From a checkpoint of a small transformer trained on Wikipedia: 25.2M parameters.
Each number is 128 + 32 x the weight over its row's rms, rounded and kept within 0 to 255. Layers, rows and columns count from 0. Numbers have three digits each. The size before them is the row's rms in percent of the matrix's.

# q: layer 8 attention query, 384x384, rms 0.0492, rows 156-191, columns 0-191
# k: layer 8 attention key, 384x384, rms 0.0485, rows 156-191, columns 0-191
q156 099:167148158174163127108139149179057121138110117132127157104171105172144126144171096143088158170103076151119109080114072141118136123046137150116163117105114088139154092165133130113166146100108107159085149150080126125055146134120138110117139095108088097113130191150109158109143105160188152147146108161151114138149151179164146059104156152107073195091174083120138123113098111112141154110120099158148158126059108078143047092189119197149174145106102142139166136102102134160125133071104152130085110108146119108170092162088057102086103114122112137100152147080157136124117140075089039164
k156 097:141147123119110104145078096165132137137176165111111143172164132155124167107079109088115091120140162141143109098124167124078154162139088135193220130147129065102133104153147161124129134134135085118145129106147142146163181136122153139108115126084142131100080103166151126108091154161113132109106145127081136126102153156179113113159155120181106123154143065109123111136022139112123116146166148134122126101096091141096150122045118123127054096133117118115115183153096178173106120122085159146152118061105111114131163069181136118172087156151139096130099093150129172182140150134158097134
q157 099:097139192113130134133123084120121113096106146106156115155102098136143141101117097122124172128135176144132141091153121145162106194121120105139094166079100121123134103127116170132082183129162118170142175100177146155137073129142102078050104113113148110153136142148083124170137135101183192072153104086213113177169130069114162115115133140126177159121079147145168165079156144164083095125152140161079166095115081099090080072121168107132098177129156113157110062129093089150118136168123140136155162174063132151148097178158116100119166128168127147080138127140162106085137116178090141135
k157 103:173156151126087140115107135199226128125116103109128111202138114126173104128116110099200172083114120140099136100095125112134151160128130117061120189081137141136074136076105101069079177169140138078153074155111157142147097118141158123191168171137152133109158129132085098118158186125162086171124196114125136121135117119107151070132139137112150157152182197077154095126119143185135112166076108147121142158127139117164114133125215118069086133148081096166149134110135141065159128071169160080157117162090133112147094151164138131117133098110155126147119141146111145152152118090137098043
q158 104:125131101104099108124190118071102118134130157132187088138139128135139178088150120148128155097041116136055186156139126200130095095143117127173135201096107052116167104176086105092092152097127141109106154112106084118184133152100157150124160157180127076129179157131169068142113094087071123084147125087041098102083127096135121067152120111136087126108168097134130150187097118170062125114124134152175138102128130090134063134101134115141161168174138094132145111112127113082107075184181120138162114152128134155126051121134144158127086174133101121156142108145087117133149191166137154105
k158 105:085127131127150112167126126157114104140189128131151094070187154198111136090092163100099127123142200164121152132132136145144136082089143175141099095136154112158153094137208105152124170099141123159104134111168197098135161136152174150140093198152149133123186108127104148123124090093088139118081180096088126118141108161149124081157157127126118128143143147034092119121124115098176163137136106128088136108144178142117098131151102122105061153109157122067120104117129134095143088156127145061117125076132098115199128110112146199131151098095191144129167195189183123143111170127139176126
q159 106:123114129083140110100150138149148094158162149120086129173133151160113099141144132110140182148125160083135124156099155139148144117090143158120117111183132163093129052114114120132127167083127106159069151102135092196103122131157104110195125091146124119143105149107142226108089140123139182135118157138160153153150114167143108126158124128170131152138176121139187166081087120097134146099130123161126102182116115158095074117112109105139107104122118123128154074157101105121150202141092138152062124188141202167103147081183139036124165184114170115123095088146156112096124089119149075076
k159 108:138159129121074145129112106107074112086123157146145188158101145183153117166153132052109139144110048117125140138057153168127144201112193148151194130133115100119193179092158127123188136164140100136117106062109124175083136162146127152091140095111080119094119111108128131144159148091103141158141132145129133108143162149115136139160131175134131153141074144137168120111100100168069110110127137109135133124092151101181148097147166150149184106076116124140090133075075051091083091132131203164110094118082072115047159143125147129127079045109160123167103091070110064115138140111151099127
q160 091:144157103147123169121087143096171082149147089097105086175076133150055167117211073128157116072127101125103119107204093091111062176095096137169058156144110160145106156164094138127124168059134183115140109135060195145111093233117168064079132107108129094189159150098125180132116112140161151121085124085169176148102149152193143099110121108096126095092115108159098157131128145117090164131118131094113094136140142200192138092091171086125114078076133170110089130140138123179170119146153141114110128116149131110106089154153122092155113151124134162048151104132123142115144115120114112138
k160 092:177039091151145100148157113170143167148131135110115084106122098124133151131107145112164087107136113129142133171087148156131115125135163152144148161132085098163160138160198130148132182094068106091102040097115071124141149194146112137126149119096167131152128107129123104107184157087164137165104152176080173134105137081175192173154112137098193147139097148096131110149155161136154078159101164162122144112101128146078128141164121179148111128133186119105135078118070179106131150093110139135133106049127136151127131117077124169087136121112154126182119130146154139153123131104152171110
q161 082:095091113113136145119201085184079161099167132141149188071129100174180177135138129167104123119112117117190081162067156171129165062165183119096158133157095088078158078105178137099143113136116081077169141119165072114121204153204122159139083128106090143101086148178140134164143149139096149133206168156131090094123143092113112147177149139126157166150076134061162115120132124147154068127143141104078139154110122115080082075140099170068153130107091114139166112152118165067075098128171134100138125174065134133169152076149133179122121117143084134199137162146163162188097137120164159097
k161 085:153160164128101147115091149067093085144088113153097199136161197100132050200160227133070159152118200167134091131147123118149108115116142127141093126093125147109128094153055104113074130169133175184136128148119107156185072088060124156153091065148127108167121132117092124104118065128096101107141112097143119101155109109121081160115171054183065121147200118132145151153126088173112179063168127092182142114134161153160125166111143094088160126142068190106168110129160051133153086139082087135157159150116155155099093190126150143129092132140153146118103153115132111114142105120107098139
q162 088:159138142128155120128123160077092130163112084066168124140100081094110087166153147130165143137157132153073172155153051135167105199122155098155072131144103148115105128152076128158072141095146126154106114166164134112101126146081116138174124177162148137142162123162147113158115146111158123110116118167117189090089147137144148125134098092134105115123090081093100135148084119162059145165119102104149113141103130248122116134144146083116102096140183168069182122120142174142157149119111072117086119082166154075131107139134169126110127114184174153129196102126113089098135070197126165103
k162 095:124146128089120079125120090147113157117128147115125100146099133174059174113091069085186103161150103122104139076140167136151159126085103108128177116171095190138085186092138080138129186101114144118167147098147077104106173192106191116094126131110121093099130090131123125155067108142182155144142119180098054138093141129142129147132148203117169166101101142062158085161090101108144107126089134147127095107164119151136125133103148144163092140130167124187176171108060148168200141097172118107109100144164156112094128110107124139114146107160049146118155132058122163140104092137192120162
q163 091:109155133130155065080103121106173075115104168122118144167141171126133124134118142147143155082105174106062163115179122188143087142126100113144109114161102141118076089176108106119131150144134122152106111123136151166127088084100113159163137146093140101117153135088160109117099101127170127101136148058158103141142125144173140123114123089134108130122094156157181082177124118120107184123128048139145121116136064115174142117117207058209142097105160131155126152130129106149179114138128131201162136120190107137146102191118099133069126164168168125116194104125057114146156110127085110123
k163 096:127073137139149174202206160124117112139181091157128120085095127139102162121085116096174187146112158116149100101129093096131079124073113138111117114077088114096185124135188162133138103120152128102126150144148159133113113146122153130116133172158121173169089100081148183146090187149114138146146171153085139149171114086062111104126096166155151133144086125138118162070168199118184088114106149149119096144115145139121097099109117156129070109079114150113112114143114140109086135093125091160069113140149122181201244068152138111147148111070090088160157089148142106142130103188123119102
q164 095:088171096074060142133083113133123156163104170165058130136130099139140088055135185085114136177172037121126147154146121092113084191137124132109097173160123082066080191133107111143135141117164145139122129128091123168103179135158088185163149095145106126120138155112117157152160168127164143134111185086122105135078155114110115074121167131143123151163135118075147122117140134116119170079147147107149142126101112176174126152153078118079178117091126078151167111135138099099130143123141119139161139126145109153109122140198166142112117135162126099145116118170147153146107139089110138117
k164 093:149155108136178140160126159146101111106129147085136134070121101125145134112097128120136149093165172133229186117146160163116148113111027193137166109198184076114173106135138147182135180156099080148100119104151115102100164135139107143129157127118116126074087166110063072091143188191174094166128096113137138142141084135171120104076179188130173105137099113079130139130177139102152097142076146164110097186131118180121120120146060130188057129121112081158144151124099104127163124108124169070131141135169162096115155133157118091192083135142110158116089061147103157100131090095105162126
q165 094:184120166124141139142163146106135079052112113088165126115120130061113128161098135178124161116140084110093120101150107080169173098150088145112105107149102190160157106138119113093134075124130112144095105145172128121142074079088095169125144129118125087144160130137139099088089154101166135160069043156176166060166056136170146140119135114139099117037128132198155124157159093154125139151125145123125125122189128132130160122097174134223138122202097093103137130137139131168109125106097123137103146121150153097148162161094075108117145086188121146144157143095148054065147164139158184102
k165 098:087144150087114167107114080132082193128126140151094162116080156142075094175152150125148113133092173143081099186153137086107080141160134104127140095023088107085135117190187113115026126123144158120110206167108170136152095144104129143087118127168181120131136101086141195143136088086084160132126206179115053174180128149091122120095082144153156169148152122096090138170093177098172060092190136070158130130151087106168133113128148153125164137044149091115106115121088081148148100066143131154078128118145084104143153153187114129157146185132155126165141128110086093148135182187133121095
q166 097:095106083138118104121112168079145199165134145114117101202145154183144129096173120111102147138100120105130109130084172175161132129101139081118180116103099128073101066098116097084099137076149128082117110156122139124094098139145146154117121097108135087170114135105090101118120074127079176104105103119100110212134132087176117099101140125160122117067154186177152061156170153117117100145148071091105094171117069095106124116118149160102108088071133116161132094126046104143113074080147128104079093179145147146147095096110103140085129193108175128106146160177139189142108115113124104147
k166 094:168141153142110154133107083118150086122131076079189137132041125177158150070104133075120174166172156124145122096147142164115085127096097193119156074121150111126198162092167111112162114138124142138128079122134119102114118130161120103175132123101100139174144141093100108134150087128102145119130166102109124093164118114117140116140087185161130109145113176138138157109135143127164128096127195158075137123190085144182115059147115144146119080143115137111078106147199069121089097153161146069128094073112156163128185055094156130127138109169126157161118152216084169148156108137124162165
q167 095:092199108124058166129139150170150129155108127169141133150180098095122096124130171165145165128092110137080144116164083080159159155143139190178127162141157139151120217090095102176160095127117147117103115101096080110136169133162137126152141081126093098161165103131133182103149070124169104104132200101124118108164091107120143067154108188082172132177131144111056091104132171122170149094072152114149133090154102088120128185158118079163128085157087094129151152109105178105113074142123169146187150202107076122101146075117113167110146179145103133102137097150105084140109118158126114097
k167 080:161110159129134085181154162154085092155167149072139165109149136087133196116131146128126150097184114078171185162089132147093048117119173131125146156077095129178136066115127111118131147109137118146093083189114113093133131160081130183109142203099118135137147096164173157119091180138135213134133133102095134077163102093089157107105118095096195099124161109182119156117117138149192143157118179079123096130124104149146123107123110115107148142137092097172130058127118121097074114148079113135083101165179152130118133117145158123131087096115192136130153145067102137116104126163075148072
q168 099:193157118130108104135086124101116156126134151088143085114115107150083123123136194125061153143086139092152165083105081141159087142129085168094120163122101097135054059128139128142109070117161151177105111112112091111138136090066104137133155159147126149133086079086115139115142136095129139066128124099170135128143070149163094110100087100158130142150107140181202148139116066115151181093108107120163108085163090094177152126161073061060175078116165085130130112126230083204141100127099144144112140121173157160141114114194161120142179155164152156126096146141123102175172142119200139102
k168 097:101142096103103156104156132141108097168150206102146157140092144108126090201168131104101107127092095144076129182118124126151206091134128170142111131142105100108151116078119154083085135130142143146083127200097117128110149132124124066090172114147125094128103130069089122160101121059074129162142079117167144179151127143123069108203134064121054099107126075111134144136146128143070156082136106105160198200117080184138110133133156116157153120110085089117123150121103124116092101152097117114139161206119085146099100151112122133139123158071151134170128109109146151155099111152079113121
q169 094:136137070154102114158166135119119123142130107144081148149111086179105134065105115079167163156128104079098178124081145126171107081119122137172138109149134046090137119202081100135086140189169093107132136086137145164122186171155130101224083067133106174112117112143178078150105071090114131177171172192147118106084141123075162147146156131083139090136144087114133146142146120140179149134138114156122055068140128091118140162099167134127109104126105163105081058126126107150109161157104096129197105169158203076136141122097155126127160154088149142151099108114218129123103148116165175140
k169 095:222203112106135108079193097142111151099220171163144121124119072119126092072117091108109152186129106126152163097160132145114116164097145164091172153110122088114118167144084104194185141160163074134088142093096106082192152131135113139120172148135169090111065132154090119080148146094138123112081134093155131160041083148160124134150136184140139111131115088131084158125088073071164202083185166121093093143148133109093141149167072107110074127112079089108127176111160111149165104123088176180139140130186149132078101057100108154117130161151095111074144187138176136153169073129103130130
q170 097:118147099116094119117132122130136108074082121118067107086122098097133166129161162171176099164159101126137174127157123141170111164133105139210125163121245106145120132167119129137116142115143104100114145074115132124168132126152187124169105108135159169124017082122162082161148109142126145077195111141123140117104134085126134139164127158174157102130154122115120093097108152143209115075144186134114137084088153126115145140155119083091119157132144149187140110194126061138121167159059082121147139165096113176097112126107153075138114131117150091107088096096158131110119139181086135160
k170 088:130189125104130159161130121106130115148114165169108142113171063114163106107169164088080085196140144148152129128116103097141118143119173186168153104160170148118052087137127154120125130151043075165117183120057093056098205080135131104158132143157125134129137152121094128104179156122119092146127124115104162108051076114126063127125039164136126066120111118177096104141102088112133205092103073204119127141074102109128166172197088139150101108101106182153125127113151135137131163146096099125131126109077157144140142121105086119164092108092154160100124143128135195205170116120109087159
q171 091:071145109129090096177135189086090106106086175148170145102163175100121128135113119136108140115163102165129089081117202127127173132090097119119120116127147111173167121177126191139157099088077125156123120169185121127162107075101116153057119119113171121116103189118094113128115110136167117175086118180117149156148177119152165133109111151206127167104120100107171128145125127063131109120187121085153178146082130186104129161137163150182121112185131113088140135114120122098059062107125085130097102061139123163114138161069120158067094104142090071170182150124118096056094110176142165140
k171 088:074094118139120123124068134065159138101116124101097081095184148115077127099105097113175064111129122156138125133173133135102170142154144085126136136107137158144101115141172219139016141109169177148132148135148174156157056092111179154076101111132124085147174094145147127106148129151123062138108155144113113148180134118129115104097118084094143127111095095122146146120120170148087065119100087118119116122157127180129101129059183176129129086149165171140139107190124166114165140124136174120133168121055113161143150170130166145090115118107144145108135122146100149105131134131184171125
q172 099:074075131110089143137130101150155096127140107166124104125083135134087177132127128135209108051150179056149151141183143122156129179192157071127067135160129171149133136107120112121102126144156095133099191123108131207123156174137085141151097134149146152109059101139073090133119131145123131127169117137141119113072101119051154138086132129138178092169094156107144058113119187116168161097242158154096096111150148138135092146095136112127101098082158167173170089191123129101126142136135091078108092111118109143083145099139162062133117137114168124086149130155130123099055144126153152099
k172 095:140126106080105136108122107139157124136191139145101160117144132149167092165110142195134158141106114111158167131106134164111149108123165123163151142163086149119099103119074115099116183141129088149131149111071126148105117071095125137112179155127130126109119118136151150094153154155096101097148066169150094110094113153136140107149158209140151145143151100140168088115132116147124195188141157190081121125069080051128134169148117132093163152163057120135166130073146095113105140044111093122117127169080121110131091094059105113095112097107100185179141135128136146189147064128139172094
q173 094:124188145134135167143143113152164088110122118061147130097146119133184095105115154117088141122121145185104094142109123091142214151099129143131061097091149154193141155131145109151151107122065151146120149156142130138149147147141064111100137094063086118082161108135123111178112058136152140099108093135153122114164117163171157113093156078134135169151091176189151158101153094107147112112156090086115147094101109129125128202071126165128170145155075145128160171124070068145097128154137135112135106106126097141092107087187118116064112098123158089191162169110153146129130096156186147101
k173 083:117114125183125161110100163115176146117125120099153151139146122126103169097129163099136164123134133110153095152157115124150116162131117123114149112086071188098122110131161103112105123098193224152129118167115152156132113145121128154106174144134106101159172158092132155136126072120118081151122172112134183153179173078106148205140131121097072120122139191126176126113142193162073118103128142107149083097140117236158151114143208133165139077090146146172056077139112109134101095156112099096167154138119087114128167138133166072157134092107091074089083084152082083132154144121126147138
q174 090:129066138165093152139163091134054139172092096113094102174066153139136153137186085122143105103084077133152158127120146146170073186094090149157144120163109105123139178128130153081107139129105176121148127154112123142137127133123179161114106105097194121144136136127130183156128080152116132120130113101091125158117216101159080165143120101148139135090126114113116072165139159083106144074157156158108106138023149052117174092109144177140169141090104113155106139102123157093132155107137126138150123155127116122120127111107091108113143145075117138056130117109112143133141157123095080157
k174 117:182091095209151078104158125081142156146146108132156119149155083127133135127125121100142162136121159092132153151121175154146107086108116122191084171183173125121140158158168108161160134144087070097122176101146153118130186057127085173136110151140179162069162090138110090094095121109192141132131101163128169114117064142183148139125120162128163072148082149108079094118145110135186092069076148184063096103150216090147145122167121081121123126135105069147163124116109149173181176118146136059118072088089132112155115120077125079094073157119083177154122139119125178136101109133150157098
q175 095:138089090158133126175128104106164107138103154071080171132111128166111165117143100106163114183168135120146194157125125085146159161149137096144095092112088120093143145117137169070203127132153105118087193092132103137181102210085131140164136128141154152078081112146128179132091177151127118173101155148092076154098166131077115105139115122118148128128137138161111085091121066063081122092130139122110106146163108122136129127075125107189150094114151186132090122136086144102114149144186153145201139095118130139048111090140087081109107116127122113121121116130146137130158129120124134156
k175 099:118149134156149149160154162152077177131086134108156160066168179187135119193090055196130109157161162142087164085125109151152099075098151127116130097158062113135088146124177087129212103126108114167124144085121078189139120086147106102106108083136138134114134126113148128054147117107174129079069134118183190105071101119103121171118100146184157135106122127181118152133119092130119106139153116119114078072106137119138122128197148139109199143071171112121108186134072075128153119151096135163109115143124107137151076065078104112113125109128131097156138147138187095128196117102148178119
q176 097:166100119182122151174109060112123061096122071104139150187109109107094201127081170096204110118154120088206106128143112142117138143133176068146163101172120094094100132150110112170147154190174128168146116086193114122151165108088115181160108109093135106132108105167109160136159155110098145126139154118066112144102127057076154131084076170105145118140138064144182075113131182130165126104152148109103129072185159108122141111102136067159044102096150172138099067147128154142133173151117075151130133087103177146134126133114209094115110084133152132071143117096133145152101137097167141159
k176 108:121148102090111102102156140111155119138169117066145102162129084133197101158186108139072153156112131111111144143099130149124119110152089098076108186137147128091099137140118125155124075161128069131082168118083080097101125085119149113135168165158123208139107149177075142107092141065190152186118128169173122132070105116101071134143111113134105098119150096135128111124103099158179183122072101144141196179042147125116116131165079123135127190114114049108135120174150140185146174123088156102144150132165160115121098089054123119176124150170143117129121178119146168098146075164096098053
q177 106:116118120172152122057133125145089131172125152113075113139112146120063111146098094146153130123176157117150192104158133071149079147130102106177110123122125197117144105140081171134120110128114138178117162127118117165174132167149131149153132106162163117101123109185166170118140139167137135140154079127128070112121153124136088162064096150111200106134087129061173081097085101043110118134141129142160166149143172117141203101070120122101093125171163129105108063148177142090133151101163108120143086104132149136068113156089075058135158137100136138099157100158128145129137111080069152104
k177 097:130194108136105109103091156097127108174109167115164161121143068164155079125158145144115119180091161133137131104151136129150134086175090181172133097090120148109117091109131145127188112136126152133099137196119104113115180091154115128112106092106124141104161133121138050158066157120154081103129098108190146072085098149121087062146152173180168087124144138133124081147121076121165174166135096144145128139124102119092170117145098136122140110152040075118138146109122081162130125151107131134086112131117163150079064103109137086119093077141128146122083113136098168136104180133173058088
q178 095:128119110123101145172118129126108117132150091143115148127119103104158090131130117120149164126149160063111116146109107063144136092149144151171100149120182076121156123114129080106152104163148094084113105066105074140107157186141145173151115167084165114196132133148193123071149159067149157094121137116074186051113115133094119125111097171059150187131076151146130191127129145165155090172092114141116080093218135094111132115113109140153118162088167107127081061064109210143149131145153172180117127156160139144138125104152093112127153093049136111077110109047153140129157188109178123111
k178 080:182135118091121100110171084136131159086140146119164180102130056153119129113185116149164200171096205127116134160110110086130065164147156167143185121085146161119141119116144103124178100153147110151123105126121126068079138145118150153120116210115120145146135128202099159105110181161103138122146086123145120135103036180134087091112145164088133072171163101120071083082101122085141195135094111159133105101103140053144074134158050125121093164111109154150141127139157156096130143169112154126135114079098152123101128108111149114159101135136164139143125203087123157164093139157110079076
q179 099:122131139160110204152150164163061165175139085138114100153107082148118152121138126089078134083092121148124159180145114126163104122130130125145085113139123093177118129100078164140128153109047131092101198194129119194159182140180121048135088029176096140108120127116119137129137164162131107155141127139130127143086143126163148139139136133139156108156114066115108124139125063094141184112134063127054140150130139155127123124133139115136158123092103109116146187183059159120102177127123151080111100122126138151092082084079109142077098151115109201124096089139095153167104038161109151093
k179 085:186145106105066146166140118126168100138119119117116126091128118149154115122147156168117097152136104120144098095153104097141116121074182185132185101125101138142104134125145190128127133138131079149097115116102167122138167109126117102204119116107124092132105152103159068129147101130141094129125118113100143119052051122106114097147146152152104147150141113151076121141115091124206133112188160208117171100126122089111146116112067141114113081113059152118103065080191130157124130069128076177161084127145144119121104072133153133183150128132084145125167127100159147163126155077180126141
q180 090:133168173072139157152134129101145115095125119141169074119120174068153128145189142082126173153174164130156076203127093115126123099163113133174141125148208115148141112123116113108115078117125141081151150124152123101046138130117143145113144133194140134122093092117167106109151128105127135114104130157117114134126105127119156182112107138094125150163115097131119181123128148126163142138122070112144108082100127079138159121150144076106114118114111139168093080148151110212203093167119105176095138126147163104152191102156122122142165108173142151142141124146143075200080158093136124123
k180 121:179142089120174124138195103144126133101175119111161138158098057106151134126190130109133150107152107051081162149147122116129101127124186123160087147140153129127107182112092128136168173133088081076086087130092081075097153186116085142144124118137119159113135175138101132097105127126155141159155156130126111197087094083153132102144148159070130041149098142074105052141131093139207158158127151160122125147130109127143195121167119107148128172145077122198141102075136091147138148145193164119097089127129170080084127114100102089125140136133139151129100152082158211080083115135091100123
q181 104:133208151140194138127164116111077110157096117117100179072179125101144130125146101108162153145156155107152133182128076067129177153084179175119107119158084084108146150096112124151127159187117112131109157130101143119118115177138061131072125154087120161195107076181123152148106147097144117095175122167099168182107093125156136160126101115093112082113079123090104146106209147102137148115165119161067132084135132111133125139186048133113116160097119154138149140115098170122095157091121112110097129214146140079149083097173128142129143141119181148107143182128193156108127093134125139146
k181 093:141106170131099146050147094125126138173105167086113093178129138072173168130169150139139170109109156114184187182113151139135101090152130082081073153126122078154135172110168124109174131097097093112115151164095104137158111176089134110134174135078099176142151153133169112113098114140168131172156082125195102135145091173134146143147105131084083105175135040180097088169223081117075171103129137162125132121161142120119215145129091086083169132155081071199091115118145144166112129157103115124159132125075147099104147071160135134101058110147136070127153152124103178134123118087105137084
q182 100:107178112119142149083116076084113128121127127130171121137073123142138164149168136055114110204141105145116151157066123094144086108089111114144078163090109144112081169164168138156158146128090156089138037148101126116149095104090093096136162148124152147174169178082087116145136174125137110128095113125085133165120088132166063053136114104063081162158151119071142143101153120124072165124106103110099216169130110147169144105151132154132120101166115113150130141105155149086156143087080152090123152102151088135111137145187127110112112140209162203141128175123165166116118143159098109126
k182 124:044078175099133151114106190117140102143092119097127107150132136113095097144124170169179176075169135136105088125166148175147177106122137061115088063142131134133144120124113132100069088122140196213210131108149134128096083131093144140126117126068110093103143091103145148219092090116106109099160125108135104131230145177117097103102146079151093139122145111112116161126112134154084171234160084112174164150122161177147118158081110114151140107161142138112143113206159049113064117126110138109182098103136181120113115165161156141090153137117138090124115113140136143100104110160137166156
q183 096:106105158135169147165113140123168161132139125131103206064125116122148128130193074148133141150195160127132121195095094126074075086146156095147109108134099138071151179164176169127124129172118116112147117130058170132144158127163139148104146085077087161088183103136135120147106132122135171161130156154152159211055078131199107128071082094072210112155120134139129104163171140117143119126179143210133089177119143147103128127107142164182107156150118102116110141102153161145136107110132113032132134075132155099127173104092147118148110104140049102095184108088108154151162134106165151127
k183 103:101121091101140135080112139065103120126084156106139099120094143126132122119101088163070144124107180145101107182104107130144090131127092183163099110133108181111186138209109165196086138165164126188114143138150102152157121088134101147149095067116179093117069109089129099101059074143098181088135130111138061152144166136126138122111089090134113173075112093149070185137163132132081071140109099111107129141143090127143120140088180134155076103155142151103187154200121174129116128124127098083150161131165126136094137134159159132115131213133162123101144133138113063082096114131181106108
q184 105:128096134155108168158094117110174135139103172226120121157091159073107182138106083084115157093118139108138137146180079145107174088091101136125171115142098126130201136128133105132179154129064139159157088179125105101132137116185182079127160107071128097113082082126087129110183127195105181168193149160115140092152132128086139125134166115122142117123117147162107114113113108157067069126067133051131165142130083119069111113123107124125119134145093116080101091174156107157072136173130160203107100093108133138045142106133147155128156081097205096157098139115076178110084150167139068122
k184 108:161117118141124113147151186072113121160097122153171147205065139088144139175131154150190178115113178104127136112144115174151112157127105119136096139183133168127102121161132114105099099114120094155153150149199156110118117082133122148122166141135055101157181149131170117097140177121159138095073119080130130083093099158131113120095079131131110140140148071152111077128100098144151189144107106121091086095080151191095119157171134108141137146103198084122108167117126201143154139141154109104106154085127105081084123104140132184099154106081124128152119055101115162154080128140157155093
q185 105:195092129181095157113095093146137067113198107071115094157142116101089156166093116155109171161134126087123036116110092099174150143114118157130165166158090140161103155137084095070166069065109121126096152163155119060147168098115165141121101155167137089115150117138166102159162161089075106166133117130120079090205138124118086170177220130156075130131140116121123094155123131110070146103079042156167103087093110119124180132082093057151114120154100163179096127153110141178124115177155128171169130086095080133130083167173147197126138185132141124109045085149106122149092179088103127152
k185 102:139150153196113141143167088094158060118154092117131132142090128167104155076156109086069131135166087077127151135105091094119098109146123117116125150163113143108096120121125102086143134109120091070107116114144116121101144130114149139152158131163095171118143076115110203167136096105155135081105137114131175139067131102105145126123184124112162114141107176100144088133053156085183167147147166109194104109028150113095181134161106076121185152115099092110095152045074099149083178181138110138105147098102196173189097141055110107077138112146089199083142128142147160104148085150101125067
q186 106:027096147111089196117139110143155102130132129231148158100130118136117091133155128147095133090149112141093106143134179163137159164145174136150196156160181101104138130129128126095122131113123120078173149144123136128134141177150132120150127103147102086145174156095104155145124099141151089077143111127076145159099128195167107143156171127097124129201115155166145143122143171118126132120113137171140132137039175115113132074143179118133156127129091104172119136150108144167107105154121140112167113120153056102087107212098086117152084071155046098129215063090091131124153160086072113200
k186 109:203136090116146157172170114096132129079134136128121092156146159123106146105176076122077094099139112083138111113116099135098120131178094165181130116154143123124135099151098131163115109140068108092165150134157132112151131138081131138126134054138152139161136159056106154130175061155135055144086128127174111124125157086137116107153153124133153071137125117137127133088119084167056133091076149138119087125169104132211117096118137095073079121134217080170097156128148144190131157126076135111105116039120094151154099145126157115027160089104131197139116125107171191097097104154142134093
q187 102:096188103137156150143123112122128108188108171129072118133087099140155115087150102111089168100074173181101167147128101103123119095158173123146108146114100137141139141132091179077111123110091116171086160178118128081160094146143148109094091105095110060121188174135076168098106117177127148098159080128169092182165120110185115104121167127157127155139146151187102120126146106150160156062105108088123078104134088127066105094160167158130151121174084157136076101090075112157108068122165126159172140084122132152149172155156119132104132090114173088115171100101138114122104104200129136092
k187 102:156146132148140098157131111084136164110165107096121153142140113156128119123108093175198112145094156136117106089121161131131168139139098097087127118124087168123123181141182100163067200091131087141120151064142120144165165089182151189127096090148163140073157168123120104081126098154188056041059113184149127103103153167121135091130133153130122176201107134108090129162101158098196107120107164087101140099133110104158062145146179178057126075099153155133105134092133095100143150091202072151092117151186147124110120075122140057148119084128152131131115128133126092194167122114104105167
q188 098:209095140134082118099185129118132114111160153126155086110066143102135141144097112147158175170115119110106126138122120146122108172110076149106111136082146160140131131103060046119162146200146139124107097111115107143087143100103141183149118156114100132122119100121144126120118130077135152135118123138127121099132151074147145113190163109151078125153080139154177069149105113117087150118147102153124119100123145173194144156078197097123109094164119146132110109186121131134128128196079101146121102066119170142120148159169157162160148143152100166130145107144084063099153142016169161096
k188 097:099205102070117173134129146096170119119165153139105096105163089175146092159135086110081133168156141175058147165110135176130098135118155152158161162138069106148124098156134067090133142127205146097153123119097149113145196180073125136073161133131145178121078117113110157126088151109147127126073115113168153103082109104129142161144092112119088091142082133171181132167161093081175137130127102142103086114074106122119150119165161101087167142146164125083112156113127113104080172167062143152099094104116137160209068142132124141137113093155142156109097175108132165165170131159091139089
q189 105:127148187122111081123132142161071116104118176086099154169160124139166143074160135152124128107127193059109170100085116102190131156145135126126085140157187103092126133121142125125169164135203165127146111091151164113125127104122130196130106161098148144166134109144091170079094111166119099142110143049103131123191089069133147129160108163171111123153137149164186129180138062130071095113175180095108163149161126087158126111147161086100077130085190123143134062100168097136093094133177119195160140136127175149085141144209153101189161119124139141112145119117135169197095150076124136182
k189 106:071107147145123139159159137091152103124099106116128173153150101110117111086116140055132101190117127114096171181160157154131155174108108141094109168186162178134126121094135108089121126101151108164083153132117113147153150061131174153159118131126102138181114124188071147135078130159121108092109146180128017141162161152137115103058127195142084081110111127157165135154177104089076119047148145101142169064100173164141159197077141124177141187094119117113129123150077141059101159140133156156133123153106102129144098155160138096101128103112147166104170134161146164049086157145141149117
q190 107:141036155204108104105178125140157105073114094064127145119070116117093153158111107106059123118125084066154151106094183118193176101166120104125105100106147157172203165152149131141146171148055128090077133117179125172143183102099103140134156079081141126138096206075112116115171137150093143126182047107145137028136112113058127116126131095150115142097146056196142138130116125070134143140169123123087156136175104151158097137101181146162121097101172100122113117146148132104142155128117171128146164099110144109119124121117169176097113166113090122123144119126158113154167131101151099114
k190 108:066155113133164101099088123153141112156115149125136198112208168113147081158081178175119177121141128140159121152169104137135098137120115182109149139120112141083160088131113146132137040114159159136074101143100130212148086070130112145071121081130125134091171156090160192098114095009160119180115147160129158170088076173151055139145098116161149208075177133185131151130081117137158140129151096175149136150091154101134137182136123121123117111073104118088127126069133145107129128128083143087162113107110087131181099159098154114146101169096159149120107117217128143141146181103106130129
q191 099:131114194096073131166178154156180100108140121148179132125113139106121110101183139087022139120132113079112167119100120113136148150087141075077093186151117099126128102095133141136085081149123110113112156140185136161112106034164108102124130121133102109053134101163123139101174185079114157165102131101165129152107083131108117128105141152139156176139107201112156188131133083124137158139177092130063173181142151126124111146108137108138145161125111148056108203085124125099130156103168219123148158110084089175126132209145035136091115113046123171188071144141176142152145159130111131071
k191 103:042157103150113135192065128126130134083086180134108129113108168113122112124122122122129076113125094122105086171147100125134093130110116164111102113173123108085082104122152232111160144153097137099157131191200124220144099181133140120118122170077116105190152098031100160115186169138068088204121136121102108154156090142118147164119115145152176136117141095123252102128131142111091143123128114145112104108091136157131089079191155103117224088076065134138104148066158170103100134139128138102121172159173149162121125116131165143132160118098141150125111067109133095102101099134171134123